Weights of a small GPT-style language model, trained from scratch on English Wikipedia.
Architecture: biases, tied embeddings.
Each number is 500 + 50 x the weight over its row's rms, rounded and kept within 0 to 999. Layers, rows and columns count from 0. Numbers have three digits each. The size before them is the row's rms in percent of the matrix's.

# layer 8 MLP up, 1280x320, rms 0.0661, rows 852-895, columns 0-159
100:575460505525591374501495646526528484521553473469561548417512428599480573493421527438441516480523512491550538673544518539462573475563605470525559464571471544439464476559486414505381491471495425542361520488474556397556475474461496581498510512476500504503439479500572424518513494517529504453571535510418512554558545523416487538466436564457486526463447434412568441467607561564492650506525512473551488502488480513561591445379453543518567461493539542426510512555543473459464514528530520
105:533479476520538525488515470457455508503566550544490544521495408514524489530450543585502570508505422631486569556449528485467496474505504569495442464549569541514505496510562501524469422428508568466443526459529456453586384515481509602579452516526529522574466496549583438459496467497485526491498553468421530477508518439462539499484487447529411475559463481433489498495521491444513494530474506453562513432412529432571545482458524533555535508487443470480433510548424530554510478579544493
113:500515505594464472522509590464383468454502470521567547550552491464489500461457565491489459460544473607531517474496579565477546488404506370470474553521384549506534515586552548490581497460560470447469641451494512461607406478500519458531505500478498526472407459528565453507547501555507494413525443443408543528566497450498459496466540396558477460500525471510466483418360497490445553532503543602474475541488529501474467499537482537522588516582538448500480609542491394444469533505540476
103:492534497506529530482565623491484542534520430495557504530435498543415515536559576494530497438567415551540509505596540467550506478469462484523426481452515633444533525471504544483572346502594459533441541454462546497476497470537497518507535480449515484572566508499512483539579513481529524508441538425472572529484577517534550469543451522457544593563480508452505417466521526439509487487482548569433487566477503511480517512518534521512511556400539425440514555487456514472502523497528456
096:467546482524495405553520461521477566498498355552531517501528460515540505541453573473509576451581480516507556587551401503575542457578479557474479486434501493594427523545477520526499484446513504570520471514483552525521490557527455488538542536553511484551505475530505411520488453441541545451600546458533516470565488542394513497512477474469481492546567352497476456448548555457523492541469528437558625536434620435456443514502391504494519465514546500532442476491478486545570459496505554
090:508510424522599538490470579433518461513511529500477537534495470519513529564525540457558531503620420490416499557527398516499490494481450498504453448610442486517419504511567584552436539491521468431410478502458534524460424572415445542557488466565514514496562540428504442511508494493462544535503481499507476538438447529472559552522470417436468453590438477444598400502467494437465462473507462446523565410452554387535494463525473478495557595591349469468428565524474420516556495501514514
099:508509472514559531508601502407488480517422418455487470484524428524513462523539589488407434514558530445480486447542439553467500387567444496536557457558433472544557398465496548564476520521497505555510465426482536475445420435499384443536557439467521518457488494478513420492447529399524559479534510472464609532426480488519519487563491502471527488557487447404583496442473512611484455573534478555461479512454545536527528530523465423496503468577551439488453584594577447388596528427428435
108:518532558418539539484472563504484466521467496410537450492598516470475568501477523524525545471426455495445412507561457475485498539526558542613508441615580493485583419512492578517427514589500449505434506499573394497531472418491557566505478351586467506530469584454638485523529443564528476566485483503472503490452510483492534449505519492435534556458518494491507478546570554529484473478438519554476444498500526599529566445451542491541503465373504529579479619504552499452525524564481504
097:484487503496644360550474512481560433441520504428466510470573448437511629536531514569522523563522520542462439423553456489509497500528571520583494439490390499536490524511426447413419530611458393532539439508578659423469500563516560564501564474474537503497563528516544529582494488512536468458546565474503491575518501524437426484501551494393558514454479448407527507524507581488488479475501559492522442563448531447418470476458559438456495544557546461600440587511530423500457486545572460
113:528444520488606472455403454509540543535536501502497513522477403485504486507482482500508532619412447559468410465501519570558550585509473547522517508446483477558352469495475455441558517453496493482446529393469564468570450508510524520463561527524482630576581528521455462486514598543520495528502592441561493560438449489513510514522488489464464485495601391513490470530413478520498471514485483562470545479445486441518485484423505444504478546480520514512516526550410437328485597556577515
106:631452500637446482548595538427428506585518517466438565452452460534483545535441515524473490544508442597516395485584466509588577588466602526484504482586476508457469488567468511424440519450539483523441508430455509514520515461451577507482521494456526553557530533491505452475461473498518465525525441490534472518548493448452468470543558521442429543477441511408467433469501574425449576483461535491580475567446629429401490493452433495436534490487497539536493466413527556540435462510488455
105:481463587451491457492494377480499455515533410527505536455578369456386520521530485483499472477499492578560389434445467427445500544463455520498445538494577468393495466487473567632530492499510508497430474453596555580496538633528489443452450450583488535540430451510474472471530590513454502429487456444468460502510459477463499530529537465486490572581565452526407461444439552522541527571425558521472530549404594460421472518463511551473459471574489547537406654564547575378507497515599547
100:545548513361463535411521490512525500505517439464583567534539472578456644545544514505470434468478487523541433575528497457476468457549487459557494528496423501480450464483440406530507409479516424628438486470522588512480550561495428521490447458509504505560488589545490439541559460441453513470529528478557542499498607506447503488531561522505572582446442469453507428568443560449499500448477533452438490521489547459545554518477510573409513518528505550501498497410538540498570521552550484
082:532611557497537469425439550466499437481416371466482602522489509542592517481563507502478494492481408567448442517451453559443567501517457417465467450523564530532405546556455503485487463470476425589511553433453510522519424509476472544541486437503458523517540517535558472518517569471539540406524505413483528475557640483498542459516591626505390423536511517487544454443518539535465505476526583522484531531480577417569515550516407528459527538518408544556433533501515475460465469529575537
102:458511580468456515500552597429396450473531539488553463546539451556460481460445592496509476482604523546544548539560550485440451507537498526529489515549446506532416441505514566465471476448476524576471512369481535398494480493501453561432524532441382511478436551516566516538498516479498592478497458539463581536463472477520553561551595508380490477523537433534573427512476485486437505401528548535521519496460479499460618530496531462499494405513434524534563488536534431556512510605476484
106:500397520440518391497601483453482464449484382532520568482535431552540488469474445513460556439419479505480437476535465477436518594568532490551498489566450546460447499553420592515458453433522491483449545474498527388477501533507469502541485427556523496510460483547545438511454564564448490461495533436457485453595458548453434517522578511480506519563499477403522481478536602506567538511499496514464494607459572555503506474351508517496482379463477469449504600630548510364490459634520422
111:542481503490449430542584408510468570571467498521515510502544496514485530510450517494543543471518477622503517471498392532511495569444561562454528526610524491452490424575507494523530397543575522427482576504561452543482419475517571485489464411536464486550462430503545438467545444413422538514482492487402460440517602431548450491520506564519549547563449457445488587478422562575386518431425467415576434476438454492532471482538508453423547552524429496545473483481454510487435514541472380
091:587525547541530565530529493481476457618549513470511498377420509469455511508527503505452489427480530514544530534544538511458563471481516484590521507465490446444501530533422459562521493507433528493524595505451468547559536469430509425531529546482511583528556578519538473455533518537374464479504454531512550421469449410510553419531505575532525551552451514477382542343500519551448474401495552616457542408517374508466551588439520497429531580483465504388493530501491494528543548460500435
094:532480585449492495514586458547451535505440432543582519546534486493411593460491485483590479477430469573481585463474399471439469461562511474614456502503505585480438396550459530468431443529508522472531530496572532582537594469545521549478572455532406452536470404583534414453499520508540512528485503488480448469560584564495433496523485466543534546573520489466481522526522577528497522412441449379484513562473487442455507492460459512395511515483491584448501479543547482530415474541496441
098:467501578468460546507473524508495548464503432566557492522476518459448498551551465459465473480492529504455490511561510527494472438491500430458505507548435520478596509488486592495566528451527496427511504507414588402528594611567597492554501490510391536496473528411529467503700416494427569528509518458533590508424504451528503509480465505465601388452601427429463525508503474498422443497452515538463469434523496498556484522495587507521601491574468454462396544537456549463506482627523471
114:419601500447621505504543500441555421592520439406549528539513527566526501501529581491474486529609459498419394461542471472549515562538527559524473371491471498544546550511434551522481566550501462581507472499463499372560495533482519489550603569514474538456500550472565646392474551563556471464533445437482495466492509462496481379517480419478608506463516517569564476542531502522446519500547503469498463504444471494427451549549505450486531506391521529541469522432553450461515474466492450
100:530493509597573503484523583467525573525444544559491469514582492449488517453466540482553506483504471582466424498484465521514567439480552507477444513562442449534496533514453468549421509461548523451361508494451425527536438527503577437471493372464549498516538491497531500431560505458486500462535495463447539546488535442490486463469479553529460511535594534556503486476428484508538449561453596470532391529497555488474463598461477559548483529504424458603461502574492525445451484434584487
102:554522466646575469500591580505523520516486407487463519489554483487484487497510528542533521495535494517533418415595460482505477519537526533508522482536503516462450503553533548514521463492516375474498466417401529465519535458499424522537519368523438557446500597453497516499563546364422546508547475494519500516434465510427418574573472547459535490466438385445515484478478492485478500433422575518589473522488518455584468551529465533482488523544501517423453471576484502455563459533527496
094:476451436478575531527496524466427479552527468476565553600412520475399500434397579394496548462646510396518468470528460591507541503433391506557528445539469601530476496488533560469552576549493478446495553518471536497548532557488498517543469566508481542408451428475598524442523562475490467446501508454501435542557541505565422471480544434519515452524554528456520448540607446541541507431490466426497495447452466403504454428536553510381554513476489516486467549541522458490494412516465553
066:553592542463546416449589539495440427621519434450473548529526487505486517507533524471431549421553442501499486488509463469519482506549583424479544416555575515504441553584459491561582551500514403548458561458560521446538511435456459497511552499563478501465504569500559450397582492446482536494498597465544550473584559447502569440520437556561502406490505515422512429534473594500458442459574528507541554449447502478490472606452474537417560530494450596544556559467482478488536449602487541
101:442514502553483481492526454506531509469491400572528528501569444471503540483484491488536519432470484481457369479476484446443456518549469493552527506459566600522478525525489527552555533485466562592554492410485490494487502571602524527526493464504474683529523374521524440408457551488533492457468497433453537472599625492398553557524507496506461511492506490455430442487557515475564498568491489454434552452544610461461543568486429485456542479497482562487441536486528620468469451479575593
091:591527577537502309494485454511450503558507525435499558451539527585427505467505500555475453434556525560485493592594433511483456481414510386466570500474457486558448487668455504543495526386459534543470578501505508530468489428569483492507610539486507485458490528487528463492574607358545460523529560462482433449552548542396531478517503558491446511521472500424539542546507522490513439497530523505518424480471510439481539578469485546447568504521500493390495543484512483506592475467506478
101:480533536559514404422538533434406565496558437507577591496534453499397492509419604407403506485539478552535438628516579481491516436581481446504448453516406502500427474508556594536541539459526471493505510522505453419545531536413536507610454526489485538478518495582511513564571466498418537457508538520440474522504547399508474487490474423466493561481553526482353469518444508462437534433511478515549597464424609583499536482515479531436558540562486449495410558499343501513510438513472561
112:512567499482522388561504569402505441559636493438557531506491472474522528513427491430464496473474453511519499513487519544516542603609583569523400413476440523481490457544461471480523470548476449609436591520417503432591586490393473516540478502623408500491519511534493450537478577518441568482560544483505503516571526532490537466611469475436587500480562460507475514456530533466586567465538489575463536507383486591483528528517545463387469533392453536501542528481513520471518461507435539
100:599539584508474514452662406536480494594504521529557522524460451481376569459416464501524485477501495464449397514488460446514458509568503443470478459558491540548472404504510563402572428577544552595519564400511511509545524479499533596540546522527391538472525446537552545436481470387542465516492558538519560550526503491459519423558500490500500497497479418453430523519477562575378472406509528485507554554505525531587532459492518510469561580590514515526418497488507477500485428514465492
097:460476594462480480421608523507416501469511441502515600521542466517440516443546521368394471515621462449498507406559541658440537462542501547484475601490458569531466463535513579442561573413551507558488492419576525409451469547519535462535521532455463455478566507565510502519612469570492519474424518503499598493517515469499490493484402515495504503526521412502563403527467515534442601506473505479461472542533487447500473524514421547529506534516679558542543532514467451499476482513479445
112:525428462427508531451522488486537495475477441515494504594557500468537550465571512401502619459494479629458450498512533588549474521462498478528482498543548612504544511505397543555544513418600531476514623544521471503527531474520593443495409381502448481449560468568468467459600602520505478431471480410380591461482570448535415474503460517506514520476582435448457460514476487525529493536459483504461430517458497589516479393472513526508467509469498453518486558510546513423440502484491496
092:525561495510580451558465512540496576505591467467506629490494436637505502445391530516535582487448481441524417448498526495563526525559450438467522410497467594526456487571495614422496558467510534530383517458474521508618494561476488526501570484609466541487523470520465491515459464524514490510523538464460472455487451542536499436522496432372469539522566480473440444563529466503521442405567531437485471443478523428459492526511504479450515481579526469520466568538395489570547448499468548
103:530548471535487520426541507498424540506497375506540559517516523542586475530463567377491533605414403512498449488467403498555502518563459547515392465572508514596472453534490504526450401486601486503570511449563551437443440440558494449607424467465506460492515486501502506501551539525506507466487501418458494445505522566529430522588464574503623521597601483454505448542513515554504494552487477469584532523422544554514517451517502391397447518491560472476419499511536458341529424497457474
100:511422602484494505470546454510510595497486499546499543522546544594463501487439491473517540450428525572512438512468438576502481507467480467590546573582503424446498424530558551485569534442604525446527569544511516562557538569533442473501479413558441521474415514542501539531528474422540532468500476495542430504542492482492464481496570466552481506491530512491582519487410540465415477514493579516491434483457549435491554534506399529471539429504463518440409509520439481457606548558536392
071:543593521465541515467555477510435563499595500454527542478522467476447554515489541466435584597576384537514539502582439539490585511461487428566417451477550571492477457518483504478492428500540573520464452512584539488479423418558448524459551460464380572492520453559591473516517510422468562451473535472434568447527487506481449442523494597487471552547478458453406567456415556492457487452551414475531504519440476468489528565507489500414546510404428557469544553401435423429525530505538541
106:499470588543530436479433491475462408505576497521537462469535445504542467515479490495480557485507522554513473566495492561504508536519494470477466503456468493552417420539440538540567456502525489497423523499495480482466406498492529512488489506456532609504438515484487495528509534558487530554545513413541527545481512399533599515493474472423416504472563476577541453441457551523577494539498502552547587415424481493498498537450555547614518559534561535412476510558444364469612572459462541
116:572494517635628505467516452428487494556495480504494597434460474552428454596443540561467453500538380495389438518551487479506491502604559483504548484479446494521494464467493442589463516487470403493487514446585448467480531486585531513470555621500442523412498530488492569457510462347488546506482472416485484485432486363492528476529505554525526444470450516487497571519427478485462514501445570517553503520517553516596508569392544403512469568536415561552448514560462506559464432484509500
107:518503549510508381544550510459484510541442508482466471555555499546441531450474519448527500469478575473478521516479346498444469485528535501523468511660527515546554433602532552452582489534541511465459568572535532513507632584377463462479568411560528531585492486475486496447509446465513444457505527483377527508633541571464612455559521566473511449572537485525529519542470542498452544501500466480422467535468535457514472598424433505448552448554518561548490520526422449413593504493485423
101:608499520645504453473519559552448415551539562503546471438524477488453554491490512550497485518476462560467466466544430540491480438558457510515505538468577490526476468475489529426431421524505474558512432437476612544488472586525509566454460501499541584380553451489462556473552605477530511499517523521482554501451506575463494532538579488476453534532525440526497449478537500572536528464380568429566452542435612385423501522439483439503516545545547447556535456464529512524537457400548532
112:435500440492465499530484484522462475465490476448531474487535413471527559498554489526488566464486536448515411442570517482436479485448484597520449425513495600472434409516425523523551499557610475416498476462615434434537500470501488524568526486579442544580502567506468538539465453532511448541554517514506498431502585503461464472583460567458496506500458482508434526553513481567440487484412477434497508474484503579492467452533526500536558382442528469458450570494505523520459507516576481
098:536464433456501529494501510430556527628567442520510520500525509478469555499481552452550552511516488557496484482484486491496557520436476538438497483568485471479469524445508531603517532523472459441481534534381614541542429443429474442532441504508406592503529572426530514428542561436516471483590519487517551485411570486521544557540502497563543453493477446486477435454516558477430450464474478403476544499523513491502478551492450539479467621512579472455493491530501479394545556561469445
096:627634447586556512397539616437417511617466498500536518510501447495504539449435562420537504501459429521499528529509483476475551521537466535568504466582503529543466479504526509549422441479447448518460564511481490473486528421442422522458645434494442501427496545475503455526546554367460531503534435496469512482487513531501538477572498498392495506634570429499485419519487535617424507527549598558543455436558493450536518524542403448395471485511457637452472502483496529519526419536518540
114:592430509439495435526563509574442539530493462496551580563546509636537476514465527504496461431491494524469484450395463485406452636511557527493472500539465538511505486517486480515555524510513361511456559569686506468592469599549495458491501485571467476390479482542548470483508523558482559418492489514456467381511518523493463537464513530414467609534524472364453535592455487498396531509446471513464541540406526476482526453471561465483517439441493518469444493478401506493516496515555500
# layer 8 MLP down (transposed), 1280x320, rms 0.058, rows 852-895, columns 0-159
098:485422537386483375469509467504544500414522510472516479483484544584495506543521542419550504455511552485500561476629537456508550592503477446507514575521507535521501496527546452488529496441521470523516498566599579395580583548500493470465515453443498495425498455597496585552533508478464565515519570498473575507537545570458424502530416515540461459481477549543436557483543529505500413541514485439369443483554557502505525523352519498520538456520519526531520484552449448494528504448530523
096:493440509367562506515549562533419535541571533515468558460560510491462560486407568529424444563548540524514590403473500489508438467591525529493498562508429445534429437431498458560536553556490522450434490478473438518465461581455602537474511484488471474499531451606585416492460463488420451459443512496567559490473555492528542541424487535530578534497511478539478560449445566435495546452485388466511510505509509468545515471410501523480475508573464561606526507514376508588566515433487524
108:571462358519531533512570475539572524526448481532598424468524510495446484528528414548577473533430604580604555574551535442487463484485522525460496489516493493459416509474539478432559433446515476413467466508486480487516534517467516371489452497501584505476429563517565473467408520584532410581516463613534537414511450563514544463439498478582459498471475417582453481528494359501557553429496489470527457536518454482420527483554509535581454409443475451500526504554460426456529442493560591
109:520431509480442496528451529499498475516524570501487571540466525501442482456522560434452502504368616444498464502470387464495564559471506440480534554512476478659522525592463478450358539533476509502575536497491467543432537505483479459436495446483494521522501472508429476504525439499609502552554597532526398560431493496462474399422512490483513439456535522485506532489499577489466473584532516456532570475517452433440456532473425461441510483510467546526572529494500397501493472501455606
105:518500475518501569417494583528523488525443607441461441518479550547487449520534407547461450527410568458563512426484600555469572463424548491535441480405523447443578406520540462532545533553487465519555522503500451516474493463515625447473375533460447442413530538514454476478508500524476508492495469500531494478432467427677487505416509594540478479465480570510463532468445459496467539421599516580532390396495368560567589529474574574502475507490491504446495522546521545507468456438478436
084:546484557508415461420501466521595530460447519479451498501515577494504512446513477511343533523496565419473520478552600535504495402472478414440494570511554520446540417543412387520513568483505499543637467498543514514458578451617531433479527469529471490444497552509532528417535448412572533498534576559518526546545608538461505501462523522498539518497541531517471533418453472555522417602439560504553421479543516545446446520502544547413455471528481582449519431526489556447425393477478453
081:551513451499470546411495500527454448577498587509484562473522503534544472449484503517516567458482547530487436537494493511549560521458497521538565517470461539481524525485450460544443537551485493523517536551490449612557486456501464496467502496397504372494435566554464458469395389641399526591409432547402549467556524443431389561554537529429486515462548577438527487408572508410528429442378549602472491470504519499483515524509591511498519523444496466492533483453486509521397569474515530
111:425486593404455448527446502611414491469513571486424521408500510527472557517472455574486573524555475502538427506481577622472484431474543507593487434482571486524549437527534568528441514562529507489549464585537448579410536502454620537452496528554516442527403516432548414523442524416596478498493530480457471528479497467511504494404565505532469490500502649425564475485560542474459504459511531475573524479491514515456501509472565569526508495470522475488515539477469546512474487485511501
099:520527449441493521519511421496501602527495521492481502570492561575527469436507533454476477601538553549516499526466528554458498497501541528494575479465529467519450569533581521485554484453571494583506507539408424387562515503432601407433492551438500448473492511452359418527501448561583515491474461526468548410431468512550418517396468476534451465553458402509471506602524466428412457514431546568462469456566633480455462440468518595526509563581444592544413521542511450464524432467545459
113:499525483544486405504398497471536458474510456619612610546496376450582461490428535465483470442532531465610448603451517525483452501485523461534467464452477558520428430558543498549459523514481434523494540537463439488579393469514481522500461526434492507554466501491509473546516480517578582530446547488501553550461522401577605497527437525415476487429558520479520470538507480471502533565647569519514503467430461484528425455559497495546543593525535538576492533544418453540576586472498492
113:510378588499463388475537483475426484484493471535524495582426555573506541562439440496502502451541540521584520492580551441512507486442500486572508529506539522427462495508559543411506521414585517545504578543504438432562522547456435437354485517500542567560505378489501457456441511550516503525544435642562469493581436534412407554532533600494558423431457583458465459540481484483482480521478511531450449497453523570434586468488465493484472490440540525472526441532426509537541454502489482
095:565465528497567601479433502518448500602569492460480481499559479491564586613425529556434478455520551493469495557496617439521485460453511528512432551572498523538472593513588405465505410533505482491455407583494530484563530524423522563461526601540420478493478379524445525530523487505411508512495491543423514491422438533502489434506478495490518517453476547490546544410572541447578509482521557498357522496517449476531541486454494579475507499548503530610504587551475527546590515500513549
110:473434419530396452553481462535462552439551533506406482534500559497554451500451567478561546502536495561493551492542465592590540409509516520456500534514491487557495501511531518494557519598509640464454628399448384563609492456511619472523509536487526559524576439496586531521460467578454529434532505481509566477515517445547436533504522480524409521488579488553526470513548442418495457548416460410406531485382598464456516511432364499559525539478531310551512548502441489582407474457518469
073:571516442478569496505476547427513491526604498433566547526540411498594594493470594477470528443506495518393453488534414609505513538465529488450573458511498600496449446519443501529561443561560510550548485440482538470427522520511474522478607481507468528506490585543567509517541526423532489398526461428499566466547569462441519455572535523450493443513499530434472475457477578515380493449408591527495516493525573442477523558502445484394551466493459503527450569482474508438536485550498528
099:508552486548520561447444563567533489491520535566469506441553604536555567499494515513504503516437513481472524508471499419396474433522548564438535511551521553489520516485551479535474447547453529496482546441446561550412585317475516495546533572558482488563426455428502572563508515527427529545485519506484555425431563415475539571572481490571531505499385556495513546484547427466558506559497612415456489462574500495444516554473591497461543514530511470487426516538475535457506510473519585
110:444463540501426473487496524493422534564588528476400538514482529437443530532538570543472572457506441589550488407545516487517563538517531445403531539526386397514576507515451381512506572573470532515405504511501542618511519506522470500500534506595411477367530486499488517460443512554545511454517558410537514466467536488557461528498483504498461483459433492521537549421372559467473495539538552488565466455592523580462473499632491524531579522495526536560542471465503492535412569428435490
109:540545531508522481465526456418489474480468518538533496574564557474427393461509411490621548525460496490508522475474409470468399399511419503524452463443538578543521567548554581453434555474528518468486508549435443550494504491509487564448407471548508415553564450476573522500509444396544546474565518521472548516590513576532604420480471528498472459532525513521468462567566472419588510507540480485517442433414463412515544518482585515521385492486571457470521420484479518477481501484455405
080:523523464498458534476555471459417516441436557511541470564526481450546550474470589557482408533519475426458445522560465525503445512437473448441554541547523564441421516465603469500489613536535460502515572423461488572451515478538578477447509507447475453456569470412492548474500431578583412473523433445448505482537528495575519422411483597580475426503513557533539472562449511450589536520488451478543500532493452490454448472508506538468484433523403546457592528478495527519467454547454524
103:432440378537522419511495480431582522493544575521486594486626532454498499509474536503578485499475471481421343470364511543467529576452472455502497455548427542524463568511535570492503531556481485467489556473562473549525483449535527500529549445475477460555528507506479492570484462478503452461513499449490584545543556461530481412516497478437483504504541481576521551555483563493406491607463398524474529553481546513473420554537568452537493513514524517479540505526355501452525459521575564
113:608440475500598529464453469526481505536491512378459449539567535461466546464477537486543611569520484444562540533386438449393525552448459536526511525485605566488435474548486418509492481476489443601471514625523421521493478464478416584497553515461534521449482534638523447472483582528521477506545513498551426496585560518465514408506463397485426575448420561548483425522434468514495532425506511453528523557500519522456567441472477450468423490454530444501576537466582484593448524370565536
112:412569472527528567495496468541482396478476434466614433517509438617424445579610422448483468571538562457468469531511575537450508550523461442549523454508546493538577455406551475527390443495573498536510570585495481512533513417456547474495517491456528539592451547527559527566509501541447593600548481510518487506514474584494543481569438513563431574469536537495483484506454482439495520451436432566540532449547469515572423550477493405418522425567464477532537450443441483531539536481517495
098:447449463418542501597537557465435524481514497591457496388468499544449445434472504539486503496490474499448516552507479407501510568491489446452434630506441486581522515500549488570519592554551529462558495446411440517545489499495507515565490486521465528469484429447511603518503439403450516570492444528627558454540461559518464399471427522552463442476485515421504531447474436507582512516467564464448510533509519492434507536509560468398548475482505509470474543435557519604475504554440472
106:497443569334492455466506548520468455476518466389590484522536527533482432530561491574420430501429454444439544529398450532577503488562422501484486413446504555521485553512471484481572572539423551554533521472511477470486567582462478453449522528520455417511517414586471438496477456488522503524460501518494499490547508492460531463466516482522454601534569489578590511498524527521550430441557501533467501482490472475483512529460529531498495488492512486499563525513437376544539459518571473
091:517561516542532525520439551559484483465506571516447480488549480461638518624499482531511444464433542523482507555522512492430484502566605544507505506503579370510481437536480461517344498425473470459466464547536494626537514534471558447540561427522512486565445488479406496412545503514509571495567565466546522589443461427477489521469463537394482591448477460493500532408493406469526561423574553564549395570525543476536485594513552500550465459474517425519525449501437521447519548483594479
069:492569486481584533517574556435485532555497462426550576492542456567438633507477551519446546450575433506414497482562454543509536460507565459499536436522488592530449460578516535547528456510582451511444536447535571434471543487498463510523600505516396513513463540533613499477563506457474507443457552415437589479503558511460479467569533560475541449525470481416524431522528600540419517494447537497515548499439542469522543613443478452420587514493502534550477595453435494455514430597501555
107:554488472503518533498462542522553367470462465414436479491445522430443541498490544569518450438423574541492491553504539466557496620374522539518575549448478480453481527450533509466524500532493494409502553530518542536546435510486505429483439629443410457570593517493486572524449532455461508489457514462574414483409507575534544525483538475468448527461509456518502592484546478469443607568376496506484572532530465473544619577574523458528455509487490423507490511465596513490581480458461507
088:480467480501460624507587445576499573578468570554487498499545433424442471524485399438463602586539482448471582511548511499487498510398563502603486499483530477599477495435529483442555474555516537612528519440482535484464511480530625541569506534467554539538450495453564462475503587547408499613462449548552564447486471377516514495523557546471499406498527539458378467451510517531490556427466463543554537529401482586503582496566583488527552466480551484526417472496531454554517486577418517
091:525491561460463440435523508479570481460486462531418413571439517347504458645519538565531464456478488571548600609502473469523498503470515528483496519598499411489574510468435551529476405483454463387389548583508459502436615479509546472508444427449454525474389496405456465491489563425575550480560508523575398474476580600552483596456524497506556522516488522579452439520589566546524385473552561470452502551551472524453477515544484541510446578490458522469516555477581535568544418499508493
101:527467491594485511452517474583502564492471533402412472424501498484391540554513458551449499575481535488605539501474513516524504421470526436422402534509470564591562564490522455501535501473512593494452491475485560478481471314533535481439433485486507447458469458500541547454512540385535433515426508474395568408506487546505403573441501517522643442514538480442483508532503471447506538487426489445502488515486473523520489543484559521455555500584478507529449442509508498555574483578474534
107:520612470456483509501498580598510430492430475425428485528470523449425422513407511535462445434475616451506516436482467434514500529499600419492473550511537506399435529477551504504428462561494510483467501466482576565478499523442556543529548583504547424477495467522543488521528481504586516485447529547404479471543501622487528508401573518578507505521442523562503506490448496525477538443562532495500559486449528547504576465533464459428471480503543458490600479546517541434602447498511474
095:485447519527549467542535515468580503531520552452516536501522509582541526499359331472494570417411420500561530471496499399464452521487475505495413404514577510478482489465481482512502515630452513452549497487479474485512527518579493510533468523612481482499468588440506515552455473494529424505666460482513487491460479539580509516458516472511463441502513566458522507474566551397491443508554519497497516451449415537475537492465516526392451513531417509489524585497496587487498499473477517
119:573544415536413564468560457549489545547522554455586516415431520520496527564503496490582567516480526519478579461435493525541447553451481584504494487519436583527535601499464500441568489505448498539465507531492521391557547514494391432539482525555557406525557411564338580563594419378472384462456514418502547473479571470524422549516543427470591501578542501480501601541544398521456498545562490503475472522441519415496484472563466542505426491482538561468442565512500469467619467455479447
090:414435499559506564448504507425535457543491445532476458509540571459538518553566560407473437496537571470482397526516564429519464495456451537548370509461506390468460448542486445468495359482542395597479468608575502404512518453556519496594464408505528432516550494552485495473555463563491485440512531477501477480556460471416443533506445486496522483446538545573448461478547601547461534495449462517548546496553682474554527476580474506467561517547438498476461447447463485473530468507585538
096:466521460551457500501453509498413405501577507445534623484577563531511450424454522505488517473511501444461536582414492546399483507488490539502452457424605587548516617484541569502499468540518465507562483538488478507478473413558527475512395481523486511452506441432545481531497551560495376561394457528518510456463528452542524479467546488461442512466537464526492474564459449555530382519523505534471552474492561575549532579499478501544465452481550565542532628569441530548408520449482482
096:457517486495541544508553450493500581488548478504473534497474473490498530452555452497538508507458608593504491495578407508509613484536466453573405445534535544531530490538530527435439421484545390594472676467430515498418480517458500595447394421499469542456494471507463445539530455545475489469442479525520534488556562510572428451501479530563518500584470475497513472518475520479536581416410429492458444536493528517476418463493485531478511560407496457543575447530612377375549508452553510
072:539475528505531513530504527458458549552525501445553599543602520539418643491510581514439476471540435549514547419526457490449583479525568476521496458496499644530479424533522523536497495481572484520497574447506596409541442450509457438488533471448444483490496580566638453423588507460514516356442487426437519453563470496439448474563525528507489472489527474435537479492457513544414476498412491475526518515490524465520541587497475510479562460476451513488507575475421495495520418564529501
088:510458527467524280478436474497502433442514438651553497512556436458510424655417483534552497467550504446555491514413502547478483560486561493489490532477509338513449457524477533498560532509546411556495462469495480463546455448557517527520455524501497620529464530489439462624491507558492494540592577494506503516486472442573570487533483531438479413461508481489503444474512511470519563538571544513494503508474501456546368521468504463512493543574539539477470532564401424512490562446494504
116:477537499468519580443530519486430507485474465442550561608533557557526503475440483528424456570480510442479509455494431497597489475590436501525492506567458481617462548606438484465447558509558557454583560550562528484477523497529490475487490517480457570493421521500508447451603480472492606536445446564474519518499457608514472430409465574480565473496545435505511488523502519468478502415423486485531461542479525514526480522535385482462442481581419580497436453487523477451490353515603541
101:601448468438509463474417444417513506550608531532495487529560523546604510477467546518455446509595453551559395434530418457477507487489421501581506610541465421470441520456472554462581457449501503490457551546449506501578452475459552549462494484523517564512506514463470489500542488480531468537589458566574527464530503547479509448528543457488446477433404505467541560479489594558619540491526539498595448546527535567524482477496490406534465456559463454489539371486473503407475569436454445
111:522608528527493539476445430491473489495500461492519493563547489457502476487478516524548527544519542498404490450481510484479595412513496567527534489510531507417435551475520482483566466585487438490469563425494539572469529537536456463548465445471493533543487532441500503498539467500432494494518471469490460410478456554460441471393524437449446486616457522534483587421425477440474495484457487513592480418519488472584482585478527506478531470479422486511484467521542475494436574599519493
122:480633557552321551486663534576576464516504473451482482535525557496431543456459506518547534443468462612476544488610538521514559519441514494418469483429561514403438474498479468490448463482521494481539458510515503589538483482562514379480573518487503459502473508534486495422437507498585466534427549522522505516475461497463445547484490515442499477522413567563565537505524483539517476456553455491458541507490445535465447546484518499562544599456491494476426459460467389470423439560502476
097:598543473489516478527542525518467465504442534428507456501517469511479480542512513525489539475538415521565460534529510496512467493457532577469479481419608546503471569506555439459521351543478573438451460529595470527477468531411516467498513473540544457477551430506488457571455395409595575538533477573517562512452541489512444444428509483415431515458560441540484446436448478555499492420459487488498522515534429545510520523412519503522544513444489495394501582623480547543521548505610441
091:514447484638564421451477456470479534544508507552551491515491575477350517509512530472524602436522567485527452576543495497417513462522571477505556415509533431498551473413601532462505566364526466523534450505436484544388542419534541469552449510493490507460515529552494624449423489595542542410480491585563516498510526516467516521561584448458498432526507479433576429548527524467604460470436512475448464482575559426466434523587487528538544431539448536468471599486565527511505515505435553
107:516430402522499471486528481494423552549476479488524441557468563531588471476481473550549527437431506479549575456619539538495510549467474467500392499508544442430467449537498519511458527549537404544552523602516530460532500528498492449622491518522477513488511482448476499496544515505576491479496550537527477496486498514508551428495430441525434490469554620614554480498454395522504557567493467492485496405646499533410540426429535556517477545534495482479502537480486396474430474491466445